config.toml
num_key_value_heads = 4
head_dim = 32
vocab_size = 8192
hidden_act = "swiglu"
init_mimetic = 0.5
beta2 = 0.99
batch_tokens = 65536
Each number is 200 + 20 x the weight over the matrix's rms, rounded and kept within 0 to 999. Layers, rows and columns count from 0.

# layer 3 MLP gate, 256x128, rms 0.186, rows 7-25, columns 0-127
184,235,192,183,207,216,234,197,164,214,211,215,239,183,204,225,178,188,178,189,201,237,226,235,190,230,237,172,203,199,166,216,177,232,206,205,205,185,211,216,167,210,232,194,183,222,217,209,192,187,188,184,191,189,176,195,165,216,201,197,194,206,180,196,205,224,200,204,216,177,185,188,216,205,213,194,190,210,194,183,201,210,171,210,218,232,157,161,220,189,199,181,191,224,186,188,204,224,224,220,235,202,205,247,244,198,194,220,195,229,190,192,227,213,199,222,219,184,225,184,176,207,224,183,212,192,193,222
183,171,218,198,196,177,176,252,198,190,202,198,187,179,213,190,207,208,187,203,179,199,207,193,201,180,198,200,232,212,179,242,179,200,229,209,210,195,211,203,217,200,222,251,168,187,221,193,230,181,177,208,212,190,195,194,195,179,200,220,214,136,199,221,167,144,209,185,219,209,209,193,201,235,210,191,195,187,223,205,182,187,201,187,194,215,231,223,188,204,187,215,230,183,202,210,192,213,195,179,187,230,191,218,234,188,220,220,187,175,192,204,171,195,198,165,205,203,176,186,209,199,200,167,192,180,206,238
167,178,180,198,210,182,191,186,182,203,193,201,179,181,209,207,220,163,273,209,221,205,220,198,203,175,255,202,171,196,217,216,195,183,181,210,196,193,191,210,183,212,181,193,207,225,203,187,204,197,235,210,155,180,187,205,188,242,199,220,229,220,143,165,210,203,191,209,171,176,237,190,209,191,211,186,220,178,168,199,163,206,175,196,188,204,200,242,181,185,178,201,228,214,152,187,233,195,186,254,183,198,220,256,188,180,212,182,222,204,181,207,191,199,207,225,169,193,214,207,207,178,176,189,223,228,221,190
205,231,216,165,220,208,204,213,201,211,203,195,167,191,211,212,185,188,247,196,223,198,159,206,185,222,174,164,192,215,179,199,202,159,186,219,233,197,216,197,177,183,185,211,196,180,198,201,211,193,188,140,189,198,204,195,219,192,182,215,196,201,220,187,202,149,216,204,218,220,211,181,230,181,194,174,219,192,219,173,200,179,222,212,210,197,200,186,232,211,190,223,231,210,163,188,202,183,186,186,216,181,214,218,176,202,221,184,190,219,194,244,215,206,217,193,200,180,220,187,209,237,193,184,207,221,221,249
189,185,182,226,190,189,179,173,185,196,200,219,173,232,209,199,216,208,203,189,228,209,230,206,178,203,199,233,211,220,198,202,206,199,216,171,218,150,217,167,223,206,169,170,170,186,192,167,200,185,219,204,191,196,209,258,217,169,197,182,200,225,178,206,187,190,224,168,195,215,173,184,181,196,212,160,226,210,196,168,208,220,192,202,199,202,231,222,171,208,195,172,198,184,188,191,244,213,139,211,182,168,197,223,191,189,191,197,219,235,182,204,209,196,157,204,177,171,191,206,222,167,210,210,210,220,219,230
183,211,156,202,202,196,190,220,192,192,221,182,219,233,234,195,202,225,239,175,178,157,199,155,186,178,190,217,181,222,185,175,185,182,189,220,176,234,194,196,236,186,209,194,185,200,180,168,214,188,168,191,204,200,218,176,195,224,202,223,186,204,138,208,183,170,199,190,183,192,204,228,211,192,162,183,218,198,176,226,186,194,186,221,154,219,221,227,223,197,212,208,212,209,200,202,234,223,198,211,183,210,202,179,220,189,177,202,181,168,238,204,198,208,185,204,204,190,162,208,196,213,190,205,187,214,189,223
175,201,220,188,207,197,224,198,175,188,182,206,223,200,171,195,167,179,168,153,194,215,237,173,211,199,198,187,218,158,158,178,209,205,190,172,223,191,189,238,185,210,219,209,200,230,206,227,238,212,183,248,173,195,203,191,181,210,218,185,189,229,181,238,173,182,218,174,235,226,222,173,190,219,191,211,181,207,229,188,208,203,174,205,203,171,132,186,252,191,197,188,189,215,232,189,213,208,210,187,207,250,185,181,174,204,206,210,174,209,197,213,203,190,177,198,171,228,212,213,191,210,219,194,241,239,171,208
156,188,194,196,162,185,191,195,222,194,185,216,205,209,192,181,236,202,216,220,195,171,186,176,191,210,198,183,223,233,150,180,211,189,226,205,192,201,212,210,170,218,168,210,205,208,196,171,197,151,208,219,209,199,206,198,207,192,194,227,216,252,207,229,209,189,208,226,240,237,186,178,183,221,219,202,165,241,226,175,201,241,199,192,215,145,182,225,194,207,216,190,196,201,184,184,212,213,186,225,220,212,223,206,231,225,203,181,219,193,204,192,184,166,201,244,187,215,205,191,195,235,205,195,215,226,204,193
206,164,235,191,211,221,219,173,206,190,237,188,198,224,213,206,183,230,192,193,195,207,173,230,208,206,211,200,195,183,211,189,198,141,210,218,226,185,201,187,193,223,198,206,202,224,211,194,174,215,198,174,195,230,194,191,208,189,199,196,176,224,211,195,175,181,182,208,235,181,227,164,211,190,210,201,217,180,205,208,202,208,246,197,181,187,205,205,169,194,204,217,214,183,214,196,180,219,154,185,219,172,218,213,214,182,176,186,176,212,198,176,245,210,217,192,171,209,161,205,188,175,206,218,186,201,217,197
208,192,171,204,180,203,192,157,196,189,213,152,220,203,184,210,202,195,179,186,181,147,206,180,223,189,208,240,189,207,191,174,180,195,218,202,221,217,219,219,208,221,184,218,164,190,220,179,229,232,176,207,238,218,195,230,197,192,207,189,191,186,175,215,206,189,181,238,189,193,210,202,193,198,195,216,183,183,220,221,180,208,185,187,256,180,181,180,192,192,223,176,166,213,215,215,198,193,153,198,201,178,186,229,208,160,188,201,207,210,204,179,235,189,203,172,197,207,187,213,204,178,225,188,215,204,202,193
180,200,159,196,191,202,186,202,192,202,178,186,201,210,200,182,180,233,180,207,202,226,191,227,198,207,250,176,183,245,197,192,200,200,208,193,186,187,209,221,217,212,182,211,177,165,185,186,171,215,180,185,141,183,196,210,215,177,190,174,202,209,207,151,206,173,217,180,240,239,220,159,202,214,211,203,202,197,136,215,168,186,212,205,249,211,179,186,185,190,163,176,186,222,176,187,234,197,164,167,180,215,210,188,211,182,194,233,240,174,179,164,240,198,168,176,182,200,212,198,216,212,231,188,212,232,248,181
219,210,196,177,175,209,224,212,207,184,218,203,181,222,164,215,181,197,208,213,192,207,203,201,208,205,217,182,192,196,231,208,201,208,199,212,198,195,232,220,244,211,176,197,211,191,195,189,178,168,189,197,245,199,206,209,162,210,192,207,186,216,195,215,216,206,217,189,224,217,180,183,230,164,194,196,212,194,221,210,209,185,225,210,243,194,180,178,185,202,206,166,163,204,205,220,217,192,214,197,161,208,214,210,152,207,226,196,216,198,258,227,179,167,199,217,213,245,198,204,203,201,230,184,193,222,237,209
193,208,214,174,194,189,199,210,187,196,209,168,194,233,185,206,170,204,203,213,231,219,182,158,161,205,202,215,193,170,193,205,173,181,213,188,172,209,189,192,219,177,207,198,186,226,179,166,216,216,203,220,228,200,190,187,228,207,216,203,197,162,209,178,207,208,219,208,168,169,204,203,220,168,214,209,235,197,213,229,201,165,208,222,182,202,216,189,194,205,202,221,218,207,186,182,198,198,213,201,167,194,174,191,198,198,191,247,155,210,203,185,189,235,205,216,205,206,200,224,205,232,233,232,207,171,216,180
192,195,241,215,177,201,165,209,207,191,198,219,204,226,260,198,181,200,256,232,217,210,183,192,198,186,221,195,181,179,161,208,195,188,175,210,194,220,184,224,245,202,191,220,174,191,191,238,185,211,167,215,194,220,192,204,206,176,205,187,187,149,181,212,185,240,232,187,228,213,193,226,166,179,198,199,165,196,247,206,216,227,168,150,228,191,217,218,219,194,201,184,175,227,178,182,221,182,220,213,186,222,210,241,202,211,206,223,204,194,156,210,229,227,211,234,224,217,204,186,195,203,200,169,228,198,208,217
192,195,203,196,204,239,190,182,196,198,144,206,185,194,199,171,193,223,183,198,182,200,211,224,177,207,204,215,182,206,170,204,227,217,215,200,196,199,166,209,205,228,196,220,238,203,211,192,207,198,173,202,171,234,203,220,237,206,166,187,186,185,229,185,230,203,207,195,204,166,210,154,172,163,171,183,207,186,208,210,239,244,258,238,225,202,209,190,227,208,226,201,224,210,211,230,207,193,204,186,240,203,230,245,214,185,202,211,202,170,163,223,204,245,179,174,215,169,197,224,175,171,220,213,214,194,198,178
219,206,181,229,193,191,179,237,195,205,215,235,189,204,170,175,226,228,228,193,212,162,221,186,235,194,193,244,247,207,185,183,196,223,205,214,201,190,188,183,184,160,206,211,217,224,189,170,220,181,192,196,193,204,178,208,179,196,212,198,171,206,210,207,196,183,181,202,177,212,234,170,188,195,217,168,204,196,238,219,238,159,225,208,232,189,210,158,202,176,229,187,182,208,181,183,203,199,180,228,165,237,259,178,214,202,225,213,185,196,235,198,215,222,176,212,168,210,215,222,218,216,227,176,215,198,192,196
209,208,211,199,195,214,182,215,187,196,215,200,211,184,192,207,233,195,239,164,163,212,224,190,194,228,183,196,230,229,209,204,207,212,223,181,195,188,181,233,225,222,198,169,206,197,199,206,172,149,219,185,232,197,192,194,219,209,210,195,214,158,211,175,178,240,209,218,203,162,205,195,216,209,230,187,222,169,170,219,169,188,213,214,238,179,190,187,203,181,214,175,221,182,170,265,191,190,216,213,196,209,198,192,192,171,212,210,212,206,232,184,191,187,221,240,210,242,211,195,224,225,202,202,178,186,212,221
249,222,213,192,179,188,185,192,213,204,184,179,225,149,220,193,174,242,242,157,213,194,191,197,220,204,216,157,190,156,198,220,209,181,201,202,204,218,208,223,241,225,230,208,185,194,207,176,215,225,209,181,219,216,194,196,166,192,227,151,229,165,186,199,160,202,219,224,231,171,209,189,200,212,219,224,218,198,208,177,219,201,225,187,194,201,211,229,192,211,211,196,202,203,207,216,199,198,186,200,217,240,201,235,184,199,242,188,195,188,200,197,209,207,230,217,178,224,226,186,184,183,195,173,224,220,184,226
168,166,242,251,184,192,208,215,164,221,217,228,177,196,214,180,181,190,199,226,197,208,217,180,206,190,236,185,198,219,193,150,183,200,232,206,167,183,163,231,181,186,176,180,195,192,200,190,219,189,193,197,175,210,195,236,229,211,201,208,208,240,199,207,185,205,204,172,200,177,211,197,233,196,198,218,198,173,198,171,190,192,187,196,203,186,193,211,206,207,171,178,219,205,234,208,215,218,200,190,195,188,194,205,196,213,219,207,203,200,233,169,162,221,196,192,182,194,217,210,207,186,185,203,180,200,187,197
# layer 3 MLP up, 256x128, rms 0.195, rows 7-24, columns 0-127
185,198,224,195,213,240,179,229,196,225,241,194,183,188,205,216,214,183,164,191,181,218,206,205,199,216,195,178,202,215,212,153,247,198,161,210,179,221,214,187,238,233,190,203,183,175,197,200,174,186,168,219,195,185,218,245,167,186,194,216,192,224,173,220,200,176,198,204,184,213,223,171,198,166,219,139,206,175,180,204,191,213,202,209,188,195,182,208,208,218,220,165,195,193,192,189,191,208,193,204,211,188,182,185,198,221,192,220,193,197,214,194,172,201,216,229,181,194,224,187,181,235,194,197,188,179,198,250
187,196,191,202,213,228,188,232,179,218,207,204,163,160,203,206,197,156,201,202,188,192,231,208,205,206,217,196,220,242,204,213,189,194,209,208,187,209,188,246,156,175,215,205,152,212,216,189,202,173,212,212,211,195,199,238,149,245,171,199,220,209,215,209,212,198,216,193,191,205,195,206,212,178,195,221,206,214,193,222,205,204,200,173,222,170,185,191,222,171,216,217,203,222,188,185,172,212,202,198,183,201,183,201,201,222,206,204,217,206,221,211,207,209,199,203,192,196,177,197,195,199,192,210,225,194,179,202
193,216,225,182,200,214,230,165,209,189,189,190,195,200,191,195,221,227,160,192,195,181,185,188,190,226,183,181,158,183,205,196,193,223,217,196,197,205,151,215,208,184,201,197,205,183,212,202,192,213,200,195,225,170,186,209,224,170,201,185,179,206,217,185,191,186,212,173,199,240,193,212,204,177,154,214,208,219,223,203,213,213,213,212,187,180,224,179,217,193,204,167,169,166,209,215,164,213,200,224,190,192,219,197,181,186,184,172,210,196,202,191,193,210,186,175,226,150,179,196,176,193,169,211,204,151,189,191
213,221,197,178,173,199,246,206,175,189,184,186,236,237,214,189,193,188,211,200,209,172,203,186,178,174,209,178,179,179,179,213,176,204,196,188,219,217,205,198,223,186,210,158,222,191,197,171,210,195,206,209,181,172,160,189,224,190,187,201,194,202,155,179,232,185,194,206,250,199,211,221,226,189,200,229,204,205,188,173,198,175,225,200,208,222,187,210,187,203,193,218,209,213,190,213,254,226,194,186,182,183,179,196,200,199,206,216,213,190,205,199,204,208,206,191,182,200,204,226,174,225,211,207,235,181,192,188
145,215,184,207,208,197,190,156,227,203,186,205,199,224,221,226,205,220,207,204,251,198,186,234,159,231,179,193,217,202,182,188,222,197,207,175,217,190,211,189,192,178,205,218,204,234,201,213,218,176,202,194,154,223,227,177,156,191,197,159,178,195,207,197,189,205,197,181,191,234,196,197,188,205,224,198,217,204,183,234,244,193,205,223,201,230,190,165,189,224,204,172,219,206,193,203,270,194,213,184,209,196,238,210,186,191,174,219,173,216,206,213,202,179,217,217,196,213,202,235,207,190,196,232,200,179,193,205
205,211,186,223,212,183,205,200,234,177,180,224,221,187,206,189,201,195,163,193,177,204,218,214,228,214,184,170,210,228,194,183,173,214,214,227,203,188,197,230,197,205,200,171,197,209,191,190,208,226,188,206,193,235,195,189,223,213,201,187,190,188,193,227,159,200,207,201,212,225,231,225,188,172,222,210,200,190,230,183,213,212,190,187,219,231,220,186,197,219,221,234,181,184,188,161,173,176,227,224,193,242,194,192,225,205,172,173,195,224,176,207,173,194,224,183,212,185,192,209,196,226,203,193,189,199,185,185
175,197,249,169,219,180,198,197,185,180,199,187,215,208,178,167,178,208,172,197,197,219,216,192,192,193,186,247,203,181,223,192,221,200,216,148,224,189,195,219,234,201,254,193,203,212,171,226,218,184,196,203,162,178,179,217,222,229,152,194,190,180,190,208,195,212,180,213,263,210,174,188,211,207,198,228,189,198,190,200,199,168,202,222,207,189,205,208,197,202,185,188,202,200,224,201,224,216,192,176,201,185,180,216,206,205,189,204,187,198,178,166,190,245,202,210,211,182,140,202,219,183,191,221,210,230,223,209
206,176,233,181,180,202,211,210,205,186,183,200,203,193,202,200,213,204,193,191,226,204,225,246,215,181,202,189,175,198,233,202,212,217,164,200,225,209,203,197,201,203,181,187,171,227,183,205,232,215,228,232,204,247,218,193,172,192,196,175,215,202,191,174,182,207,201,182,197,193,190,205,212,212,187,178,206,213,176,193,203,190,193,194,196,179,196,163,174,171,189,180,213,169,196,218,202,193,205,212,216,178,154,195,219,216,180,218,194,194,213,220,224,211,255,227,180,203,209,226,167,175,212,214,209,204,199,185
208,207,206,175,174,189,203,192,215,200,201,190,150,180,247,160,187,213,191,177,204,202,194,217,206,191,165,181,183,178,188,172,210,198,191,203,202,186,186,187,207,193,231,210,189,208,185,183,182,190,230,185,209,239,189,238,210,182,214,200,193,187,213,206,217,194,206,192,213,219,204,213,238,160,204,221,220,193,215,239,192,203,190,216,201,164,194,191,190,206,177,200,217,204,210,201,200,183,178,206,196,184,175,188,182,185,197,204,196,190,195,177,231,227,228,192,195,202,178,195,204,204,190,197,198,184,199,207
202,150,244,206,209,201,204,177,202,207,206,188,181,172,195,197,194,203,218,191,182,175,196,164,190,200,199,251,203,193,212,202,221,224,199,190,221,186,210,200,205,209,182,213,220,210,216,190,204,229,182,188,236,230,206,190,190,230,214,189,213,167,205,239,220,202,222,219,182,186,225,212,235,199,199,211,221,179,211,218,214,219,156,197,188,200,227,222,176,205,226,221,233,196,180,191,178,191,205,216,192,190,194,187,203,205,215,196,220,194,196,217,196,182,210,231,219,229,190,187,158,190,232,190,194,228,194,210
162,202,170,209,199,183,188,194,165,180,184,215,191,198,182,176,183,217,189,196,192,212,165,220,169,205,223,165,172,219,193,180,202,188,237,189,187,211,214,185,213,201,164,206,182,173,153,201,187,209,176,189,148,197,210,211,225,208,182,165,166,234,234,180,174,177,210,161,259,233,214,196,180,221,211,166,205,191,170,215,154,187,203,194,233,180,143,177,169,190,184,187,188,232,190,194,201,178,167,181,159,231,208,193,183,226,195,225,221,172,195,175,247,200,228,147,185,195,210,211,178,206,235,151,233,210,219,156
190,193,196,189,189,220,224,187,201,184,227,206,206,195,221,166,219,186,204,190,201,173,184,194,189,187,215,216,183,185,194,171,197,229,168,248,210,204,206,213,173,213,198,168,217,177,168,220,189,241,210,217,180,208,192,216,203,197,211,215,192,184,179,227,205,183,186,199,214,204,223,239,213,183,187,235,240,227,187,167,187,202,221,190,234,218,203,172,225,243,223,215,193,142,136,189,202,174,189,197,194,188,206,183,188,228,197,213,191,218,193,218,234,208,163,184,186,189,180,204,182,221,192,184,207,210,195,165
206,246,189,168,175,198,198,204,176,211,229,172,184,205,204,232,223,190,185,219,206,223,183,210,206,173,172,226,216,177,177,189,203,196,167,215,199,196,199,200,186,217,216,172,206,228,207,169,201,198,191,222,206,212,205,166,200,196,188,191,172,238,202,202,200,207,192,258,181,207,193,181,207,200,214,214,244,195,225,229,197,190,206,197,215,213,178,180,191,197,215,216,200,198,218,211,201,158,214,195,176,179,170,206,178,190,210,210,176,202,193,198,201,210,194,205,220,237,200,204,182,216,211,216,210,186,216,193
212,197,225,211,185,204,192,191,234,186,223,198,212,216,206,175,181,230,267,210,187,219,183,200,194,202,194,224,212,215,198,233,236,204,174,214,215,216,176,226,222,213,157,255,208,203,165,219,174,162,175,196,186,171,189,183,174,208,182,210,194,188,182,191,204,207,206,161,238,223,196,208,213,200,202,201,185,231,205,191,188,214,167,152,218,221,215,196,216,185,235,190,193,228,192,179,238,163,222,201,219,223,216,252,197,245,229,214,204,236,218,182,229,201,214,244,207,235,221,197,210,181,229,210,220,224,189,218
198,168,191,202,198,219,184,227,181,217,187,200,166,211,202,180,207,201,231,215,206,175,174,191,180,201,217,183,193,200,178,204,229,184,170,221,239,213,252,197,209,190,187,175,218,220,204,208,180,201,216,188,248,155,180,171,174,176,197,160,205,220,202,176,195,210,215,192,197,197,207,214,213,202,191,230,249,221,155,187,193,152,201,160,172,203,187,166,186,233,180,189,214,175,220,214,178,185,195,232,217,174,117,171,226,201,203,213,191,213,235,182,171,180,194,233,183,209,245,184,194,187,199,199,186,198,177,230
190,220,204,141,205,260,193,184,212,201,171,153,227,153,193,154,193,161,193,189,191,165,203,168,201,152,203,207,175,193,194,220,189,177,193,183,233,177,232,172,189,206,210,174,193,192,187,192,215,193,213,194,236,213,208,208,185,215,196,212,196,195,178,195,225,190,204,230,194,207,191,209,218,190,170,212,199,194,208,178,199,231,166,174,202,189,184,171,201,203,184,220,228,205,158,194,195,216,206,199,231,170,191,216,195,209,190,205,174,197,177,215,219,213,188,179,229,166,202,183,213,168,195,168,180,149,189,193
211,208,174,190,214,181,178,188,213,193,222,211,179,179,212,191,177,198,189,211,229,201,171,182,238,190,174,237,198,218,169,183,214,189,169,208,186,184,200,194,197,185,198,195,214,211,182,200,201,262,227,183,145,212,230,202,197,203,198,218,208,224,204,213,194,205,205,182,166,213,175,150,202,189,218,224,218,192,219,189,198,208,199,208,254,194,163,195,205,188,183,219,199,218,199,197,185,201,199,199,235,183,213,200,189,214,209,160,203,235,189,221,181,194,181,190,218,189,194,186,198,190,173,205,210,207,197,178
237,238,228,214,204,198,208,135,220,190,244,195,211,206,218,238,203,203,208,192,215,181,201,188,229,226,179,133,227,211,151,184,181,218,168,192,183,233,245,200,251,212,225,192,192,195,193,182,172,211,256,185,203,228,203,196,172,203,211,167,201,175,206,236,212,217,173,258,220,188,180,227,216,184,180,181,189,180,188,196,198,204,221,219,192,229,189,219,182,176,245,191,199,200,236,185,199,195,207,205,203,225,204,250,215,211,214,190,164,219,181,192,180,233,198,196,211,197,174,182,178,212,195,223,182,159,182,196
# layer 3 MLP down (transposed), 256x128, rms 0.159, rows 7-24, columns 0-127
228,211,215,193,143,215,172,156,170,169,207,211,225,151,198,238,185,194,222,202,190,216,239,206,197,201,190,207,192,225,207,180,178,245,177,188,188,207,225,200,185,167,203,189,204,219,170,176,200,225,231,160,191,195,218,229,192,210,216,205,195,173,187,206,214,212,234,181,238,179,178,221,195,227,212,174,201,206,216,198,196,198,171,200,176,196,209,233,162,210,170,190,166,213,218,216,209,173,218,206,206,181,253,217,192,201,180,197,202,168,165,177,158,206,199,216,201,208,181,209,186,211,211,188,195,209,235,207
209,192,167,191,201,215,191,184,210,183,215,205,158,215,187,210,200,201,220,201,191,199,183,210,212,197,196,169,187,218,201,204,204,188,187,176,209,226,207,232,204,220,201,213,185,211,184,187,170,224,201,185,209,189,210,213,199,192,163,184,220,218,185,214,241,197,145,180,210,207,208,187,221,218,197,198,206,202,199,186,194,187,195,195,213,223,219,182,174,202,211,197,176,185,187,172,207,170,192,214,177,192,189,207,185,190,210,194,170,198,211,228,241,196,197,207,200,192,205,207,184,203,204,220,215,192,175,193
227,204,236,176,205,234,214,193,177,171,209,205,212,215,195,162,178,213,223,139,191,204,206,224,173,223,211,211,183,184,227,210,224,218,193,215,192,189,199,215,162,220,173,188,188,177,173,211,218,217,207,201,203,208,185,208,199,171,203,199,188,188,196,227,188,198,237,209,206,207,219,197,204,182,204,206,201,181,192,222,214,172,186,183,182,182,196,206,199,202,198,196,168,184,201,206,188,205,176,201,204,223,187,185,193,204,229,203,176,229,223,179,169,195,190,227,224,188,205,206,167,193,242,217,174,204,199,217
186,209,190,219,202,209,225,198,173,215,192,183,199,180,209,175,219,207,230,217,167,202,201,199,238,213,185,214,221,212,181,214,187,210,201,186,195,182,197,188,202,217,196,248,238,218,207,204,175,185,186,196,192,169,213,188,205,166,200,212,209,198,264,199,196,194,235,181,196,191,195,221,205,195,200,177,190,213,207,184,178,194,184,204,215,209,228,232,195,216,181,220,200,212,209,191,211,189,216,195,212,222,223,195,213,206,195,204,221,207,201,205,229,189,202,198,163,165,216,216,183,194,235,202,216,208,187,247
194,206,197,196,209,237,204,184,222,197,212,197,183,177,219,211,211,204,222,194,203,198,184,208,212,203,218,195,172,206,184,217,189,214,173,201,203,224,164,207,160,199,214,186,201,197,180,218,200,176,203,203,163,176,192,242,211,200,217,207,230,204,178,215,205,235,141,213,206,195,218,217,218,207,192,211,229,218,209,203,173,227,210,185,210,199,202,194,158,199,233,185,184,170,182,186,188,192,191,214,159,226,205,205,207,184,221,199,214,204,225,199,225,209,189,182,220,219,183,182,211,166,189,227,227,206,152,189
218,170,199,218,219,207,214,191,192,146,223,187,178,184,185,208,168,202,185,239,201,234,175,204,170,198,222,199,183,178,207,193,199,190,217,171,200,212,179,193,205,185,178,207,205,207,190,225,188,191,217,225,190,208,202,212,217,195,195,197,216,198,214,206,211,212,172,214,200,192,197,202,195,219,177,217,215,209,208,236,175,217,177,211,213,200,188,201,192,192,229,172,170,202,217,175,196,212,180,180,192,157,189,207,189,207,204,217,201,204,210,229,249,200,150,196,196,210,203,200,190,184,184,173,216,174,200,208
201,186,182,200,165,211,165,160,168,198,214,208,200,192,186,164,172,211,229,198,188,228,188,207,177,210,253,193,184,227,219,210,209,215,193,167,165,203,180,217,211,200,204,192,201,205,172,235,204,159,195,164,180,224,231,194,226,186,235,209,199,195,187,183,192,211,141,206,229,188,184,214,187,227,207,175,224,213,201,195,178,185,211,217,198,204,164,229,208,176,218,213,193,209,193,170,204,212,188,213,192,176,218,220,193,198,159,161,200,204,191,202,171,176,144,196,219,199,187,169,187,182,198,170,206,180,183,227
168,172,178,191,174,219,223,202,211,236,176,204,204,203,201,192,194,192,202,194,189,219,202,191,151,170,187,198,210,215,209,190,190,193,215,206,219,171,180,198,213,255,213,208,226,204,182,203,192,187,212,238,227,182,195,163,210,193,175,196,188,205,209,205,192,209,210,192,180,206,203,199,207,202,212,166,183,197,214,178,211,212,218,188,183,209,210,225,195,188,190,227,241,189,216,199,189,228,215,193,198,215,176,189,222,213,197,164,200,195,197,207,178,188,192,191,203,189,202,173,221,201,221,241,227,175,218,201
206,173,171,175,200,205,237,185,187,192,189,173,212,209,229,185,202,184,229,203,189,210,197,199,183,190,200,244,209,195,166,224,186,223,187,196,244,186,225,212,188,228,188,205,233,186,212,223,216,206,167,177,204,185,251,196,185,183,191,174,210,214,141,192,202,195,207,210,196,206,222,198,189,207,201,183,179,192,210,179,213,196,177,210,202,217,204,230,175,191,210,231,172,199,204,184,187,205,229,214,170,228,204,211,204,208,213,212,209,193,214,191,194,201,198,194,195,179,208,188,208,166,212,219,206,196,177,197
201,225,177,193,218,208,206,235,203,197,196,228,221,201,200,213,216,204,185,198,176,211,200,207,196,170,196,211,208,204,198,175,189,211,208,189,216,204,211,214,223,180,203,231,201,233,191,193,213,235,195,194,212,188,180,182,207,171,198,187,220,183,215,185,236,205,206,199,226,197,153,185,250,181,182,178,167,213,218,186,215,174,174,179,223,159,168,215,188,181,186,173,193,158,209,198,217,239,186,181,187,186,189,217,210,201,184,192,176,185,175,197,224,216,198,170,213,190,193,171,205,169,154,206,191,214,191,223
192,197,192,197,219,206,194,198,218,216,135,208,197,165,185,183,212,221,183,199,185,242,217,263,216,181,177,219,245,229,199,178,201,226,214,184,141,240,216,189,204,199,215,248,170,213,170,221,219,202,182,200,192,211,232,215,194,187,214,194,197,242,218,201,230,205,209,201,260,209,194,216,179,226,192,173,195,241,174,223,179,196,204,173,195,171,219,193,242,210,198,166,232,208,208,173,201,176,189,193,192,229,184,216,215,201,188,213,179,214,227,160,211,192,145,154,183,180,221,227,187,181,216,142,190,242,217,168
239,249,191,221,207,192,168,203,213,173,214,200,198,194,221,198,195,198,225,183,209,173,196,201,232,222,216,180,206,278,208,225,199,216,193,197,210,227,201,211,168,188,191,200,194,169,210,173,181,183,199,209,163,195,199,220,203,209,214,211,185,185,207,211,220,158,151,173,193,186,195,204,183,224,178,223,179,245,194,205,206,176,186,214,236,206,193,193,174,212,197,224,221,190,177,188,211,221,192,238,190,203,186,210,181,211,206,209,213,174,181,192,200,177,212,193,188,214,210,208,235,236,206,197,213,199,213,219
183,184,199,215,205,247,214,178,186,214,202,190,221,181,185,186,199,217,232,201,175,195,199,183,226,187,182,230,211,200,176,214,208,220,194,163,190,186,209,192,179,183,198,206,205,208,191,250,183,195,170,204,194,177,217,170,187,182,209,223,195,208,226,194,222,199,244,209,207,161,226,191,170,199,190,194,163,211,199,190,192,198,173,208,208,209,219,221,207,225,196,180,216,205,187,204,206,206,214,202,194,219,253,216,195,209,215,185,210,189,226,221,209,221,217,210,184,150,222,202,188,196,206,214,195,200,194,209
199,207,203,194,238,201,170,212,215,225,176,225,223,214,220,193,205,221,196,194,142,211,210,177,231,198,227,215,195,209,201,221,225,207,158,215,195,191,179,177,182,251,201,233,260,196,187,187,206,216,197,246,186,212,205,164,182,183,192,197,222,202,216,151,231,193,193,189,181,173,204,196,225,225,169,163,216,167,199,177,211,218,163,208,204,172,225,213,218,216,165,196,208,223,182,217,167,200,161,193,207,197,231,174,207,198,192,201,220,249,196,221,213,204,188,187,168,196,217,213,227,193,203,179,223,183,209,214
187,227,158,227,188,168,228,217,220,179,213,192,188,239,218,232,164,163,155,206,170,196,181,181,224,219,200,240,215,236,174,214,139,192,168,215,201,204,200,207,215,177,197,238,198,198,194,246,170,181,233,227,176,202,191,199,224,192,186,239,220,245,183,219,195,203,200,189,253,230,212,173,208,204,184,230,180,195,192,210,189,159,204,210,214,196,231,233,156,209,266,216,222,184,186,187,200,178,235,192,204,213,182,229,196,189,210,203,222,196,161,201,242,159,197,216,191,172,210,177,207,204,187,228,190,189,136,200
196,179,172,192,184,169,233,189,233,231,226,193,211,180,189,224,233,143,205,180,196,184,184,198,144,224,181,175,173,195,207,204,208,168,210,222,210,172,203,171,188,208,170,190,237,180,188,202,195,195,195,176,207,194,172,200,216,189,209,185,185,189,203,179,177,225,192,213,213,239,239,230,223,216,193,160,207,150,183,200,214,213,198,170,203,215,202,198,191,194,192,176,182,184,213,202,230,171,201,209,183,183,144,240,253,209,185,190,214,211,194,162,196,209,193,247,205,216,168,191,216,184,209,212,209,165,231,190
234,212,202,185,177,182,188,204,236,213,203,214,169,235,169,183,196,179,179,214,214,189,194,175,168,192,205,206,197,220,192,189,187,203,217,179,197,172,189,198,191,191,192,177,177,179,186,198,242,221,185,197,186,213,195,220,221,169,205,246,205,203,196,184,184,175,180,197,190,189,191,206,204,210,188,219,217,178,204,209,205,193,195,194,177,216,196,196,193,196,207,222,234,224,191,197,183,190,190,233,194,177,192,221,200,227,236,184,263,183,177,165,205,207,211,226,215,220,168,181,182,212,190,223,211,183,166,195
198,224,228,185,206,195,170,158,257,222,140,206,202,228,181,192,201,173,158,156,187,193,197,192,221,186,195,210,219,166,218,217,234,200,199,180,166,202,223,206,180,198,244,194,183,145,200,147,188,191,217,180,197,215,181,206,209,186,238,160,202,228,188,210,188,182,207,197,185,199,227,209,195,202,216,178,195,227,229,197,191,222,248,152,187,189,215,164,184,240,151,188,182,232,199,214,189,193,201,191,190,198,199,210,206,222,261,170,217,197,214,184,192,204,157,201,174,235,175,163,188,199,233,203,199,203,223,182